Weights of a small transformer language model.
Size: 16 layers, width 256, MLP 1536 tanh GELU, vocabulary 1117, 17.4M parameters.
Training: a variant of Muon for these matrices, 1360M tokens, 4468 steps.
Each number is 128 + 24 x the weight over its row's rms, rounded and kept within 0 to 255. Layers, rows and columns count from 0. The size above them is the row's rms in percent of the matrix's.

# layer 2 MLP down (transposed), 1536x256, rms 0.0685, rows 844-896, columns 192-255
size [106 100 110 112  99  97  81  93  94 100 109  92  96 115 100  95 101 119 107  93 107  96  96 106  97  99  96 106  87  95  92 102 102  96 116  82 100  91  92  98  88  90  96  96  93  92  99  93 102 109 107  88 164]
[[137 151  82 111 146 139 115 114 141 173 141 137 128 138 110 136 140 162 137 109 100 125 124 167 175 133 161 144 132  98  89 150 123 100 155 115 106 140 114  70 124 153 140 146 170 131 155 121 123 168 113  92 131 137 144 117 135  55 115 110  94 148 142 108]
 [138 114 163 126 121 151 127 117 128 150 105 130 131  97 105 124 126 127 153 117 108 128 150 120 131 136 165 125 166 131  97 167  69 163 132 128 136 110 118 141 155 153  67 130 120 108 170 111 157 139 122 157  68 126 142 149 134 166 141 103 153 104 140 175]
 [151 119 163 156 111 121 100 160 108 124 110 128 161 140 159 147 136 116  94 158 153 166 136  79 128 105 138 143 167 128 143 142 168  98 119  96 161 145 120 127 139 122 143 112 155 148  87  81 108 131 139 120 140 130 163 134 127 128 149 136 153 119 120 144]
 [114 129 111  89 137 115 121 111 102 105 111 115  97 143 113 122 118 125  85 120  96 121 155 158 128 169 156 149 212 148 149 125  89 126 150 102 119 123 113 128 168 129 137 129 123 164 142 113 112 140 110 119  97 110 138 110  72 116 127 128 173 110 140 133]
 [103 144 122 118 154  87  54 133 182 105 132  80 117 159 124 143  95 106 122 122  97  78  99 185 155 171 152 152 148 144 107 131 124 127 173 121 143  92 153 143 149 165 136  76 128 115 156 120 112 143  76 111  79  90 106 114 145 104 140 150 118 161 157 142]
 [ 53 148 119 135 154 167 119 151 132 159 126 166 106  89 103 136 113 136 139 132 127 119 142 137 129 149 107 106 119 147 115 149  94 166 116 147 124  80 138 142 113  96  85 144 106 172 109  51 142 162 127 158 140 132 105 150 134 135 114 161 132 105 130 150]
 [164 173 131 157 138 101 137 131 126 147 135 127 133 146 125 110 125 108 102  88 118 100 108 128 100 129  86 167  98 100 126 116 111  70 164 122 126 106 141 166 137 113 104 149 110 106 155 123  77 146 146 136  71 153  82 146 147 140 157 159 117 148  90 114]
 [114 171 110 141  44 146 137 126 122 169 141 112 125 143 122 114  87 158 155 145 124 107  92 153 155 134 137 137 167 132 123 112 118 116 120 127 139 137  73 111 140 130 117 128 102  90 149 149 112 140 141 146 167  89 103 134  75 112 110 155 119  98 109 136]
 [111  94 136 112 119 121 154  95 130 111  84 144 144 109 150 124 126 101 129 142  53 134 138 119 130 163 137 130 195 107 146 148 141  95  91 119 135 122 107 103 123 158 154 140 108 165 143 123 112 124 140 155 133 127 179 136 118 148  97 141 158 117 164 153]
 [127  99 130 136 180 154 100 115 121 177 123 126 112  73 133 130 170 175 118  81 157  90 120 170 134 155 130 124 107  88 112 155 144 153 176 152 162 121 121 169 139 125 118 118 114 131 152 146 110 143 141  92 121 109 152 139 143 144 140  92 102 105 123 141]
 [141 124 143 131 154 107 146 130 106 142  98 144 119  91 134 116 123 162 108 107  98 132 131 143 154 174 118 143 215 140 141 170 110 137 191 128 161 136 125 152 148 144 166 107 114 108 134 110  99  94 108 131 148 129 131 102 112 152 133 149 203  92 137 150]
 [117 152 125 123 130  77 104 169  83 123 164  97 115 155 137 131 160 147 127 133 151 121  91 158 105 185  65 124 205 154 105 134 125 178 118 147 140  95  98 158 129 124 140 171 119  97 160 109 161 108 143  79  87  99 116 140 130 145 146 106 114 131 140 135]
 [138 145 153 153 126 156 109 144 162 123 113 152 108 144 123  97 153 118 135 127 134 118 121  86 138 118 138 107 138 172 107 123  96 137 140 130 137  84 131 108 142 135 145 114 174 116 165 150 141 160 103 122 145 109 120  92 134  96 132  90 150 115 110 120]
 [112 115 117 152  87 185 103  93 149 138 120 133 145 107 109  94 116 165 144 145 140 117 175 114  91 149 131 168 150 146 129 140 127 120 167 178 115 121 133  80 148  80 129 114 100 111 126 118 147 146 129  81 108 127 157 198 132 157 147 137 158 123  87 133]
 [110  71 134 127 154  95 125 150 112  96 105 121 112 161 147 101 171 152 158 106  97 120 127  70 137 115 118 124  80 153 114 144 154 132 108 150 151 166 195 134 104  80 158 101  99 175 145  69 123 124 138 148 101 148 127 146  90 121 143 109 157 103 151 144]
 [129 124  98  93  98 157  99 169  91 132 129 110 126 122 105 150 121 150 126 107 145 146 175 105 133 151  79 116 162 161 136 135 148 117 122 143  88  97 125 155 133 112 181 146 163  98 114 145 122  89 113 126 126 157 138 151 105 108 116 145 119 116 151 131]
 [128 108 127 137 162  99 113 146  90 146 104 161 126 149 137 130 150 134 148 121 134  88  70 148 120 158 163 163 154 142 145 148 126 109 116 119 121 108 143 147 146 144  98 114 167 130  96 146 169  78 108 124  96 133 129 127 102 139 148 128 145 159 158  81]
 [112 120 117 134 118 204  98 134 102 141  77 129 106 140 119  98 134 142 131 106 106 147  88 137 117 158 139 101 124 106 114 126 154 165 137 115 118 129 119 127 126 153 153 111 145 109 133 129 142 152  92 109 131 152 148 119 127 133 177 111 101 125 145 149]
 [ 95 168  94 146 138 126 102 128 124  86 140 117 130 148 128 120 182 108 105 123 139 148 119 157  85  70  80 147 173 118 139 104 150 140 123 142  94 117  99 109 168 104 125 128 125 123 120 127 129 152 144  91 107 126 131 107 118 136 105 147 112 146 152  96]
 [137 114 105  76 126 130 152 110 131 131 129 131 152 123  77 113 130 156 110  91 142 119 121 125 110 114 140 102  98 127 120 130 146 100 121 106 104 117 158 151  94  93 133 129 185 141 154 107 178 139 152  98 113 112 113 119 160  96 111 143 118 139 140 146]
 [121 142 108 133 130 112 146 122 131  81 123 140 111 171 152 160 107 129 133 155 101 128 142 118 111 113 101 137 109 125 139 151 107 140 130 125  80 151 161 135 113  79 166  84 167 116 148  69 129 119 133 102 114 147 116 122 162 131 104 156 111 154 135 155]
 [138 118 104 115 136  74 149 124  79 141 175 120 103 112 141 136 119 131 130 128 120  72 178 154 125 104 112 143  98  84 107 149 161 132 101 108 111 140 121 138 127 125 144  93 109  96  99 163  64 164 143 134 141 119 141 156 117 131 107 132 157 128 107 148]
 [124  88 113 134 172 122  83 151 155 134 188 120 106 133  93 162 126 110 110 158 115 103 105  98 129 171 127 119 178 181 156 146 117 147 121 128 127 115 138 105 168 116 158  68 113 139 144 167 111 179 137 141 101 134 141 182 131 126 108 119 150 149 141 105]
 [125 120 117  92  94 129 134 115 122 154 110 119 114 146 111 144 186 170 118 110 129 138 101 142 163 148  97 101 245 111 129 139 116  75 107 141 161  86  96  87 148 128 112 116 130 132 123  93 108  77 129 134  97 146 130 162 107 137 129  85 132 139 158 126]
 [111  94 166 145 150 132  88 150 117 138 133 138 120 128 140 126 115  86 129 123 117 107 144 154 135 128 135 127 160 139 136 183 129 170 127 146 121 119 145 119 143 126 117 141 135 154 106 146 155 103  91 121 113 122 142 118  97 137 137 146 142 125 119  65]
 [130  76 120 122 116 121  67 132 102 149 190 145 109 147 153 137  98 152 107  84 148 146 135 172 154 135 123 106  80 157 136 118 113 140  42  92  80 123 160 165 101 167 134 127 130 110 159 137 130 122 158 161 156 141 151 136 103 132 151 142 109 116 144 128]
 [121 112 147 122 109 142  89 132 133 122 162 128 127 121 121 106 115  92 128 138 133 101 101 122 125 135 173 102 154 138 142 154 176  88 120 130 148 108 145 167 136 128 118 111 162  92 141  83 118 173 123 119 143 144 113 100 116 157 124 110 141 143 113 111]
 [104 172 117 134 137 158 130 120 135 162 113 147 111 107 155  99 143 126 114 167 156 115 161 160 110 153 127 107 163 123 132 134  80 133 155  96 131 178 155 111 178 139 157 172 146 102 137 112 127 119 148 141 169  81 151 122 108  62 137 107 127 121 132 107]
 [ 96 213 118 108 114 142 136 138 132  99 139 130 154 144 128 139 114  90 156 147 120 110 100 152 154 132 160 125 134 119 130 142 139 137 152 113 113 125 108 160 139 121 142 110 130 104 111 125 191 124 135 141 137 140  93  98 142 139 155 142 132 161 163 138]
 [136 104 109  96 114 130 124 129  99 147 120 112 115 133 111 143 140 156 109 160 119 114 141 115 103  83  79 116 151 136 153 109 180 130  82 122  76 141 120 128 136 151 101 156 127 146 116 110  92 143  94 114 142 127 157 131 160 114 111 124 103 151 104 144]
 [127  80 153 129 157 121 134 165 128 122 147 119 117 154 115 143 124 144 155 111  98 177 112 126 163 137 142 132  97 113 147 183 131 137 141 121 141  70 141 147 128 161 149 131 115 120 157 137  79 164  97 124 109 147 163 125  89 113 142 130 168 141 101 147]
 [131 154 170 111 145 127 117 111 124 150 157  85 128 148 126 154 156 195 133 166 115 134 129 116 125 103 141 121 138 121  97 144 143 124 164 105  99 119 106 106 140 115  71 135  97 156 162 158 126 147 141 114 118 129 128 135 112 108 137 101  96  72 167 151]
 [131 151 162 152 161 152  72 102  62 147  88 145 128  63 167 124 152 102 152 121 140 142  75 152 159 106 114 131 150 186 109 127 105  92 140 129 110 126  96 136 144 134 148 121 151 141 154 110 110 145  90 102 116 148 124 120 102  78  79 142 134 132 126 135]
 [114 124 122  99 139 130 168 125  91 116 117 128 125 125 102  94 132 160 134 152 124 154 149 177 137  98  74 117 173 156 138 119 158 153 176 151 138 117 151 110 139 123  92 121 180 153 136 155 154 124 138 111 157 136 118 106 112 126 137 173 140 154 125 126]
 [149 105  98 157 113 147  97 151 108 116  71 120 149 147 163 114 147 100 102  95 141  87 131  98 125 136 148 118 123 158 125 122 165 131 139 148 143 141 135 135 132 172  82  75 147  87 153 147  87 134 149 118 169 158  95 118 168  86  79 137  82 128 150 116]
 [113 171 148 112 158 151 115 110 165 108 132  96 175  89 106 145 131 127  94 112 135 124 124 173 159 146  97 184 133 128 123 102  94 181 151  93 165 105 156 102 111 157  95 107  82 130 138 114  90 145 129 129  97 130 124 123 154 115 201 162 160 127 145 146]
 [170 132 118 129 160 165 135 142  84 146 116 175 129 116  85  75 102 130  97 120 125 142 133 120 123 161 164 118 133 125 132 130 127 124 124 112 120 103 111 132 150 115 157 116  83 167 132 124 132 144 130 133  99 124  89 166  85 138 146 132  74 163 142 107]
 [125 183 140  80 188 115 133  74 118 132 115 138  93 106 100 168 102 132 164 137  77  86 132  75 126 156  97  97 106 108 151  99  99 157  82 110  89 132 111 136 121 157 139 116 153 146 117 106 130 137  84 161 123  94 147 126  87 128 162 133 142 148  99 138]
 [143  84 134 111 101 142 132 100 140 133 126 161 153 128 142 115 127 179 114 117 120 135 189 150 107 107 118 134 182  86 133 170 102 146 131 135 158 133 104 172 143  95 139 135 150 151 141 144 167 132 138  98  84 130 132 150 148 124 146 164 116 123 139  84]
 [107 149 142 123 136 143 125 121 154  91 157 115 106 110 118 116 107 151 108 138 164 125 189 129  69 115 161 141 121 103 164 154 119 142 125 113 164 130 140 141 106 157 141 105 144 120 112 154 100 121 121  99 131 153 116 164 101 140 138 171 133 180 158 118]
 [115 140 157 172 110 128 132 123 152 131 145 133 139  69 138 123 134 107 128 112 150 141 138 167  96 153 146 140 151 102 150 164 128  84 145  90 134 157 103 156 146 134  96 167 106 116 124 108 121 176 171 147 135 185 136 135 105 134 138 120 175 130 138 119]
 [143 167 144 134  93 134 128 142 148 129 167  88  95  87 114 137  86 111 102 132  99  97 126 150 123 105 133 102 145 144 125 106 109 133 144 137 122 123 106 130 115 135 110 149 141 157 141  99 110 131  91 169 196  98 137 187  96 106 150 137 166 123 164 107]
 [121 155 128 111 145 122 147  85 134 138 121  96 146 175 173 150 103 109 115 129 124  89 155 142 133 114  52 127 120 142 134 106 136  96 138 114 109  86 125 123  89 181 112 134 178 114 128 124 126 124 142 125  76 144 158 101 127 114 102 130  95 122 159 114]
 [142 134 161 122  72 173 115 135 127 132 120 103 105 116 128 155 200 153 138 117 133  91  97  89 199 140 139 116 225  93 125 137  91 122 106 173 128 174 157 122 131 136 138 109 171 163 110 166 151 112 127 118 197 136 139 126 105 124 144 174 113 115 125 119]
 [135  74 127 125 157 169  92 139 144  88 155 106 136 141 108  92 137 160  85 116 143 141 117  83 117 126  89  84 158 117 132 132 149 142 124 149 107 147 125 154 142  91 109 144  90 121 117 120 147 116 140 117 128 102 124 144 134 130  95 151 148 119 164 152]
 [109 172 109 125 133  94 104 154 135 108 102 145 117 131 120 125  88 127 145 106  97 136 152 140 152 125 130  95 113 150  99 201  91 151 141 150 131 109 138 145 131 130 145 149 135 159 140 129 118 163  47 121  73 149 113 151  74 133 134 107 106 154 139 147]
 [ 91 130 125 137 118  97 156 155  87 125 128 136 147 173 118 100 113 141  96 117 140 127 129  93 139  95 138 134 107 130 162 100 189 133 113 114 178 171 130 151 125 134 120 122 141 106 188  82 117 138 100  81 128 138 139 108 163 149 135 148 166 132 141  83]
 [104  98 101 147 149 148 131 125 122 161 130 119  98 149 174 133 143 128 162 139 142 148  85 136 157 110 100 138 149 140 100 169 110 143 107 120 124 130 121 120 130 144  93 107 128 181 138 128 147 123 125 166 133 108 107 151 127 126 129 101 140 164 147 141]
 [143 123  78  68 118 133 144 136 134 119 122 104 118 178 143 164 172 131 138  97 103 139 145 137 125 123 186 123 238 172 119 102 117 112  69 104 137 135 142 117 103 121 143 150 140  89 131 142 164 147 109 134 169 105 141 149 140  87 149 111 146  75 124 102]
 [118 149 154 125  71 148 146 110 126 133 131 119 115 132 120 154 106 128 146 120 100 137 141 145 118 164  70 165 172 175 121 139 137 130 116 115 132 133 137 125  98 139 140 195 124 142 113 180 123 134 143 149 124 147 108 112 131 128 159 127 118 110 133 118]
 [177 118 124 104 149 114 118 139 153 100 106 113 118 119  86 139 105 139 139 129 139 109 147 141 140 113 118 129 136  84 137 151 152 105  58  95  99 119 106 108 126 161 125 112 139 135 148 140 154 111 117 138 182 138 105 174  98 148 131 109 137 111 101 109]
 [ 85 118 140 114  86 130 131 104 120  78 139 117 165 142 149 122 104 163 161 114 111  65 123 124 144 116 128 110  69 130 173 131 128 113 104  97 141 137 121 164 119 117 127  97  88 103  72 114 151  91 111 156 150 150 119 140 117 126 103 168 112 110  86 124]
 [145 124 176 116 134 133 127 107  84 124 125  98 125 109 113 131 172 146 135 106 151 126 145 152 124 143 137 133 255 153 135 130 172 138  83 115 130 144 109 113 126 150 170 143 112 123 126 128 146 111 129 136 131 145 154 164  89 105 145 138 117 109 118 146]]
# layer 2 MLP up, 1536x256, rms 0.228, rows 845-896, columns 192-255
size [107 107 112 102  96  87  92  96  97 116 102 107 106  98 100  96 112 107  92 102 101  94 109  95  98  96 110  91  97  94 102 100 101 110  88 100  92  94 104  88  93  95  92  91  93  95  95 104 105 110  90 113]
[[141 133 135 161 120 133 101 150 136 147 145 134 162 165 184 156 124 164 152 157 183 111 141 133 126 103 143 133 134 161 172 180  83  84 130 146 127 118 123 112 111 121 151 108 152 108 114 130 126 150 105 179  95 128 130  96 145  91 109 176  98 166 128  62]
 [172 142 161 166 104 103 118 131 150 130 102 118 122 124 153 129 143 130 152 141 143 116  91 154 133 141 132 133 149 123 120 115 137 178  99 137 161 115 159 125 174 133 156 148 122 131  94 135 141 159  89 127 155 106  97 138 114 117 121 173 131 187 117 146]
 [162 116 167  85  99 132 146  94 130 132 118 149 136 154 119 121 126 151 138 146 136  93 185 131 116 149 141 118 108 191 120 131 106 144 102 121 122 113 115 163  97 124 169 107 125 117 106 154 128 116 122 185 128 107 142 132 103 112 131  98 123 164 141 170]
 [128 159 136 119 121 115 116  99 134 121  93 145 134 114 102 131 144 122  89 111 105 160 153 151 141 139  92 125 104 154 139  97 112 167 119  99 148  80 141 134 151 121 146 135 156 157 159 140 138 168 112  83 106 110 104 106 170 112 136  97 129 136 136  89]
 [117 136  90 186 128  99 142 119 111 135 159 160  93 124 157 107 107 124 115 168 147 152 109 156 137 138 116 135 137 118 117 122 120 143 116 115 125 128 126 110 110 115 152 138 120 172 108  85 105 174  83 150 137 153 101 138 118  99  79 190 107  75 152 131]
 [153  92 102 130 116 110 129 150 123 114 110  94 128  98 132 127 119 114 161 122 161 143 106 174 140 129 113  52 141  87  92  97 157 139  89 140 133 120 110 129 141 111  83  93 155 118 125 159  81 125  95 118 151 120 165 163 131 132 121  98 140 143 162 135]
 [117 129 149  92  97 138 118 108 116 188 116 118 106 107  69 149 145  95 167 154 122 142 126 144  99 108 109  84 153 122 140 152 109 176 119  83 149 115 126 113 111 115 139 164 145 102 130 150 117  93 156  86 158 150 110 138 116 153 116 175 128 131 112 110]
 [130 148  75 132 149 133 155 148 150  92 129 112 136 136 145 134 128 105 129 133  97 118 204  98  92 119 163 112  86 149 116 129 117 114  93 152 116 113 109 176  99 140 157 180 133 149 130 138 139 126 137 141  75 148 140 162 115  95 101 131 173 156 132 121]
 [156 143 149 118 117 143 174 122 142 146 139 153 141 152 117 159 156 103 114 129 163 125 155 134 138 120 133 155 135 174 117 172 127 164 158 142 145 124 148 111 101 114  82 102  67 124 138 117 170  90 119 107 121  87 147 110 133 139 109 136  79 142  98 114]
 [139 128 124 105 112 137 163 107 128 124  94 155 131 134 170 110 138 106 153 138 115 132 118 104 203  94 127 105 166 140 122 146 138 120 115  91  77 115 126 145 123 104 125 109 160 146 107 132 166  82 152 138 138 124 134  78 144  71 144 147  78 144 135  92]
 [111  93 133 132 134 103 160 100 156 175 146 124  91 152 103 165 143 119 148 116 118 179 138 111  69 106 107 143 112 115  93 101 162  94 143 150 140  95 167 107 143 135 121  94 132 107 166 137 154 132 138 111 128 165 123  82  85 105 101 155 173 146 132 143]
 [111 102  63  96 118 129 169 147 127 145 179 123 122  87 105 130 166 114 138 127 152 147 130 162 123 109 141 113 126 141 159  97 116 157 143 100 158 136 156 139 126 111 111 162 120 110  78 105  78 128 127 114 122 133 129 137 135 188 166 143  81 169 147 121]
 [132 143 127 129 105 137 122  91 173 102 128 128 140 101 150 137 157 186 137 151 144 136 154 129 121  98 126 156 142 113 131 150 135  90 146 144 122 109 183 113 137  88 116 120 106 115 126 120 157 127 102 102 115 132 124 204 110 144 119 125 130 130 102 184]
 [117 107 108 109 174 109 130 100 148 128 162 157 134 139 109  84 116  89 106 135  89 114 141 134 160 123 155 139  82  83 157 149 120 126 146 111 115 151 103 167 125 104 144 199 126 121 125 115 116 182 118 100 169 126 192 144 134  88 176 144  91 133 113 112]
 [111  89 141 110 177 148  84 105 123 122 112 157 118 146 113 143 136 140 129 151 156 146 139 122 139 114 123 121 133  85 117 135 143 118 173 116 124 106 142 110 108 124 156 191 114 129 121  95 119 157 120 115 148  78 127 146 158 112 117 136 125 176 175 163]
 [144 130 106 133 134 125 112 176 140 135 144 132 163 159 124 119 157 113 139 148 158 113 121 131 102 127 134 117 121 123 100 105 129 143 167 101 112 157 160 128 115 143  98 144 122 106 114 106 167 116 108 106 104 108 172 151 110 140 113 157 107 127 109 161]
 [108 121 119 113 114 128 142 134 130 143 134 131 145 125 163 114 171 128 133  64 122 146 152 112 114 117 101  81 143 147 107  87 132 155 150 132 173  96  90 110 115 137 110 145 124 122 152 130 129 197  75 126 163 139 125 127 165  77 154 151 114 147 161 145]
 [135 152 121 135 139 136  95 152 125 127 157 145 129 172 113  84 127  95 159 111 104 121  98 147 109 123 118  81 128 118 135 123 127 153 143 136 153 134 129  96 106 103 160  94 153 110  86 181 146 154  79 163 121 145 160 129 111 153 156 169 158 138 159 148]
 [134 131 170  91 139 137 147 146 159 150 138 160 108 112  91 144 138 153 123 123 116 174 166 130 101 130 105 114 133 107 127 114 142 153 161 102 123 153 156 121 128 104 162 111 172 165 123 101 175 120 131 106 145  79 143 110 116  96 132 159 142 159 112 139]
 [148 103 121  83 155 115 148 125 125 113 119 165 112 116 129  93 145 144 125 135 110 144 128 144  98 141  90  92 130 101 160  87  95 136 107 111 113 139 117 131 122 102 107  82 105 151 137 101 138 164 137  91 125 144 125 112  89 156 106 131 145 193 162 144]
 [149 129 152 171  92 113 120 111 152 157  81 136 154 121 151 105  94 131 126 168 149 136 102 160 151 134 136 146 117 113 120 139 140 141 134 135 169 132 101 142 119 121 121 158 210  98 146 153 161 137 136 141 153  95 169 139  94 139 124  87 134 177 118 162]
 [125 139 100 130 163  95 130 146 139 110  64 141 146 155  90 131 152 120 109 147 116 112 138 105 156  85 112 123 114 114 105 111 120 119 146 102  92 112 135  90 123 106 148 120 126 114 109 143 129 106 128 104 135 142  93 147 123 132 149 120 122 126  96 104]
 [143 126 112  86  97  79 111 132 172 124 145 121 127 126 113 120 102 113 136 116 133 152 149 144 120 132 133 118 174  99 108 145 169 105 133 116 102 138 111 110 107  92 100 157 170  71 109 138 169 159 131 162 172 114  86 123 124 100 169 123 129 122 158 175]
 [137 126 110  92 125 130 135 105 120 146 143 190 135 121 108  98  79 133  99 153 140 141 142 118 108  74 105 123 125 100 127 129 156 171 165 110 107  99  97 121 145 134 146 145  98 141 119 142  76 154 126  92 106 110 126 114  96 122 146 146 126 135 103  75]
 [164 203  97 107 104 136 117 130 173 166 143 109 138 162 105 157 140 163 113  98 175 148 112 124 103 118 155 141 123 120 144  65 128  95 150  80 126 170 164 109 120  88 109 111 132 139 151  83 176 131 125 134 134 125  97 143 144 111 122 131 144 143 110 145]
 [120  91 117 107 103  95 136 166 102 105 111 113 115 144 172 126 155 109 124  99 118 123 125 101 121 119 162 126 134 144 141 142 135 139 101 130 167 118  92 112 121 126  85 139 121 125 134 144 139 130  95 157 107 175 131 140 126 164 117 121 146 127 109 124]
 [148  92 142 124 137 111 133 125 117  91 173 108 146 121 129 151 125 128 141 115 135 143 123  98 124 173 126 135 100 172 127 111 160 155 117 170 152 106 108 127  93 144 139  77 155 137 150  94 126 137 123 106 152 143 155 125 106 183 130 155  81 151 162 159]
 [128 133 141 126 133 128 170 150 120 155 141 112 132 108 107 136 201 133 125 127 137 126 123 127 146  98 110 137 150 139 150  83  61 159 123 117 130 137 126 122 152 128  95 159 126  98  96 108 131 107 165 136 104 140 136  81  88 123 140 107 112 144 141 158]
 [160  98 124 127 101 157 132 122 130 148 133 109  99 164 132 115 133 148 117 137 113 152 130  97 154  82  88 111 132 128 112 143 108  99 122  93 123 176 109 127 128 121 153 133 128 127 112 140 133 143  98 132 114 126 113 165 140  97 114 138 110 159 128 150]
 [138  87 139 147 101 123 108 137 111 153 136 129  92 117 156 116 120 151 115 142 144 141 125 127 130 125 124 113 107 133 130 134 114 150 136 107 190 107 156 117 158 133 139 166 132  84 103 174 103 121 120 116 180 151 127 132 151 133 102 163 138 140  99 103]
 [ 93 136 125 123  89 125 175 143 126 113 136 126 134 127 140 132 126 134 124 133  91 129 148 152 128 104 131 114 149 157 104 118 113 156 152 128 131 140 118 167 145 144 134 147 147 130  93 152 150 120 126 116 103 127 103 107 120 102 105  93 102 163  65  65]
 [ 98 125 145 175 172 127 133 146 114 137 155 155 179 117 214  79 139  80  96 125 133 147 125 100 119 130 134 150 106 131 173 145 144 154 127 147 134 129 122 109 138  99 125 138 114 128 130 114 117 143 104 130 121 177 103 149 132 124 133 121 101  92 162 152]
 [135 122 148 130 116 112  96 118 146 121 159  83 150 110 154 163  74 114  96 121  96 152  97 171 120  74 164 131 141 143 152 123  86 138 172 127  96 134 119 142 130 105 105 110 106 149 142 127 138 151 111 119 104 151 116 170 120 114 162  94  39 151 134 139]
 [161 102  53 188 137 154  84 154  78 121 107 149 137 142 159 117 102 113 134 100 113 112 151  95 165 129 119 126 146 119 170 108 152 123 101 125 185 108 123 155 115 192 140 122 135 134 143 101 133 130 134  92  81 108 116 129 133 113 141 147 123 127 114  88]
 [125 120 153 128 121 113 128 134 141 111 128 118 115  86 115  98 112  97 136 162  88 130 153 142 137 147 166 118 146 137 124 121 122 141 134 103 129  91 118 116 137 107 167 174 145 129 101 144 118 134 135 113 169 132 157 126 128 128 178 129 118 127 141 173]
 [119 159 146 111 165  83 141 171 121 109 125 112 163 109 132 125 136 117 113 122 110 118 143 132 100 144 122 104 121 119 139 113  94 138 134 125 117 144 134  92 135 177  99 137 134  58 108 140 135 150  88 159 113 128 129 142 122 110 160 125  83 158  99 124]
 [172  91 140 151 138 136 112 158  92 149 175 141 168 136 124  93 148  99  90 118 163 116 139 120  83 125 158 156 122 115 147 137 124 146 164 128 162 135 160 126  97 105 132 155 126 150 140 106 122 114 121 119 109 171 126 143 145 105 114 113 126 135 134 156]
 [141 144 125 124 105 143 118  88 121 189 111 131 154 145  87 124  99 135 162 165 111 157 111 130 122 176 148 132 121 120 156 124 120 151 128 135 124  98  72 152 152 126 165 143 130 105 117 105 105 166 123 131 137 121 130 128 126 118 160 103 211 123 130 121]
 [126 173 129 136 113 127  99 151 127  90 110 121 133 146 166 103 104  90 129 140 126 141 187  67  92 135 147 147 131 112 107 138 116 100 111 111 140  93 146  92 118 145 153 112 139 150 131  93 165 129 166 114 163 128 107 104 136 104 135 145 105 170 142 141]
 [108 204 152 130 130 177 152 104 161 151 152 159 146 113 157 108 145 116  96 106  90 127 135 163 131 125 130  95 146 103 143 148  77 161 126 102 127 140 156 100 122 115 140 152 146 134 142 142 102 170 116 140 145 140 124  92 146 101 137 125 161 112  86 130]
 [104  88 113 143 151 152 127 128 121 136 108 132 154 135 140 118 121 118 116 132 152 133 156  84 119 103 151 133 189 120 145 108 185 117 126 136 155  98 105  78  80 134 127 122 118 110 171 132 122 121 134 178  93 141 120 146 141  90  67 109  93 135 107 112]
 [130 166 141 124 119  83 113 130 107 130 104 149 129 134 157 118 103  96 132 104 161 156 126 140 147 113 122 140 165 157 130 179 115 141 133 132 149 115 120 112  83 114 113 119 132 151  65  96 116 133 110  91 132 115 119 128  99 110 133 115 126 170 128 128]
 [ 98 177 124 134  99 171 122 167 134 107 117 101 174 116 188 135 149  94 153 128 124 127 142  53 169 125 110 155 142 135 127 102  97 139 170 117 163 139 119 142 125 114 156 122 106 148 105 111  96 151 103 125 181 137 133 134 139 110 119 107  87 101 138 116]
 [107 119 106  97 142 163 108 141 120 109 118 101  96 155  90 158 108 161  76 149 116 154 117  70  97  93 128  99 112 173 121 116 135 138  91  86 102 135 122 110 120 112 153 124 106 128  92 160 129 124 166 154 140 134 148 149 116 153 111 116 119 128 148 157]
 [137 152 137 110 114 179 115 117 149 142 115  97 184 186 140 128 120 112 116 128 134 166 137 123 121 129 129 119 119 136 160 145 128  99 112  87 120 137 126 113 110  74 162 129 129 117 152 138 151 103 138 148 140 127 138 107 131 144  97 134 106 172 154 106]
 [131 118 148 172 148 100 117 159 144 179 126 181 138 136 151  90 138 119 153 101 149 138 145 118  63 169 115  82 113 129 145  81 140 123 144 141 147 169 152 140 132 192 118 109 138 139 152 110 174 146 124 116 116 127 112 139 131 144  96 139 147 122 156 104]
 [159 128  60 124 114 105 161 158 117 139 106 136 122 131 131 121 146 139 163 166 115 124 151 138 188 117 142  99 134 109 111 134 122 177 116  93 147  83  94 140 152 106  67 110  94 118 109 155 155 105 124 148 106 123 140 102 140 142 126 133  88 181 123 100]
 [131 141 128  99 130 135 118 120 115 134 147 134 112 118 113 104 108 142 152 109 105 120 133 116 106 125  91 116 153 145 146 164 136 135 151 129 151 134 144 134  97 138 178 126 165 135 112 152 159 126 124 123 112 114 149 114 131 128 149 149  87 146 105 128]
 [149 139 159 137 149 125 142 152 124 128 117 147 128 158 128 140 119 118 172 130 113 139 122 113  98 175 142 159 117 116 119  70 161 120 133 100 151 130 149  94 153 156  95  58 116 104  97 150 106 126  84 149 132 152 121 129 133 149 148 138  93 127 173 130]
 [189 143 154 163 117  88 110 134 176 128 139 109 119 181 142 157 157 134 135 141 156 123 123 162 142 147 114  88 115 162 102  97 137 135 147 144 107  78 112 123 124 149 127 166  96 135 163 104 143 108 132 132 103 127 119 115 175 145 120 148 109 130 137 136]
 [100 123 161 126 140 122 126 123 129 168 188  99 124  94 128 123 137 152  88 130 111 142 154 113  79 143 155 106 142 124  43 147 124 161 153 132  85  89 116 160 159 110 107 160 126 132 194  99 123 116 123 117 122 116 122 121 109 120 189 127 167 156 116 128]
 [138 123 134 114 170  83 159 100  77 157 136 116 169 132 113 158 134 148 136 112 138 150 149 144 108 125 152 129 116 128 153 137 143 136  90  78 164 121 110  99 116 156 182 144 120 137 114 102 114 155 113 125 144 127 193 145  53 105 166 107 130 156 119 160]]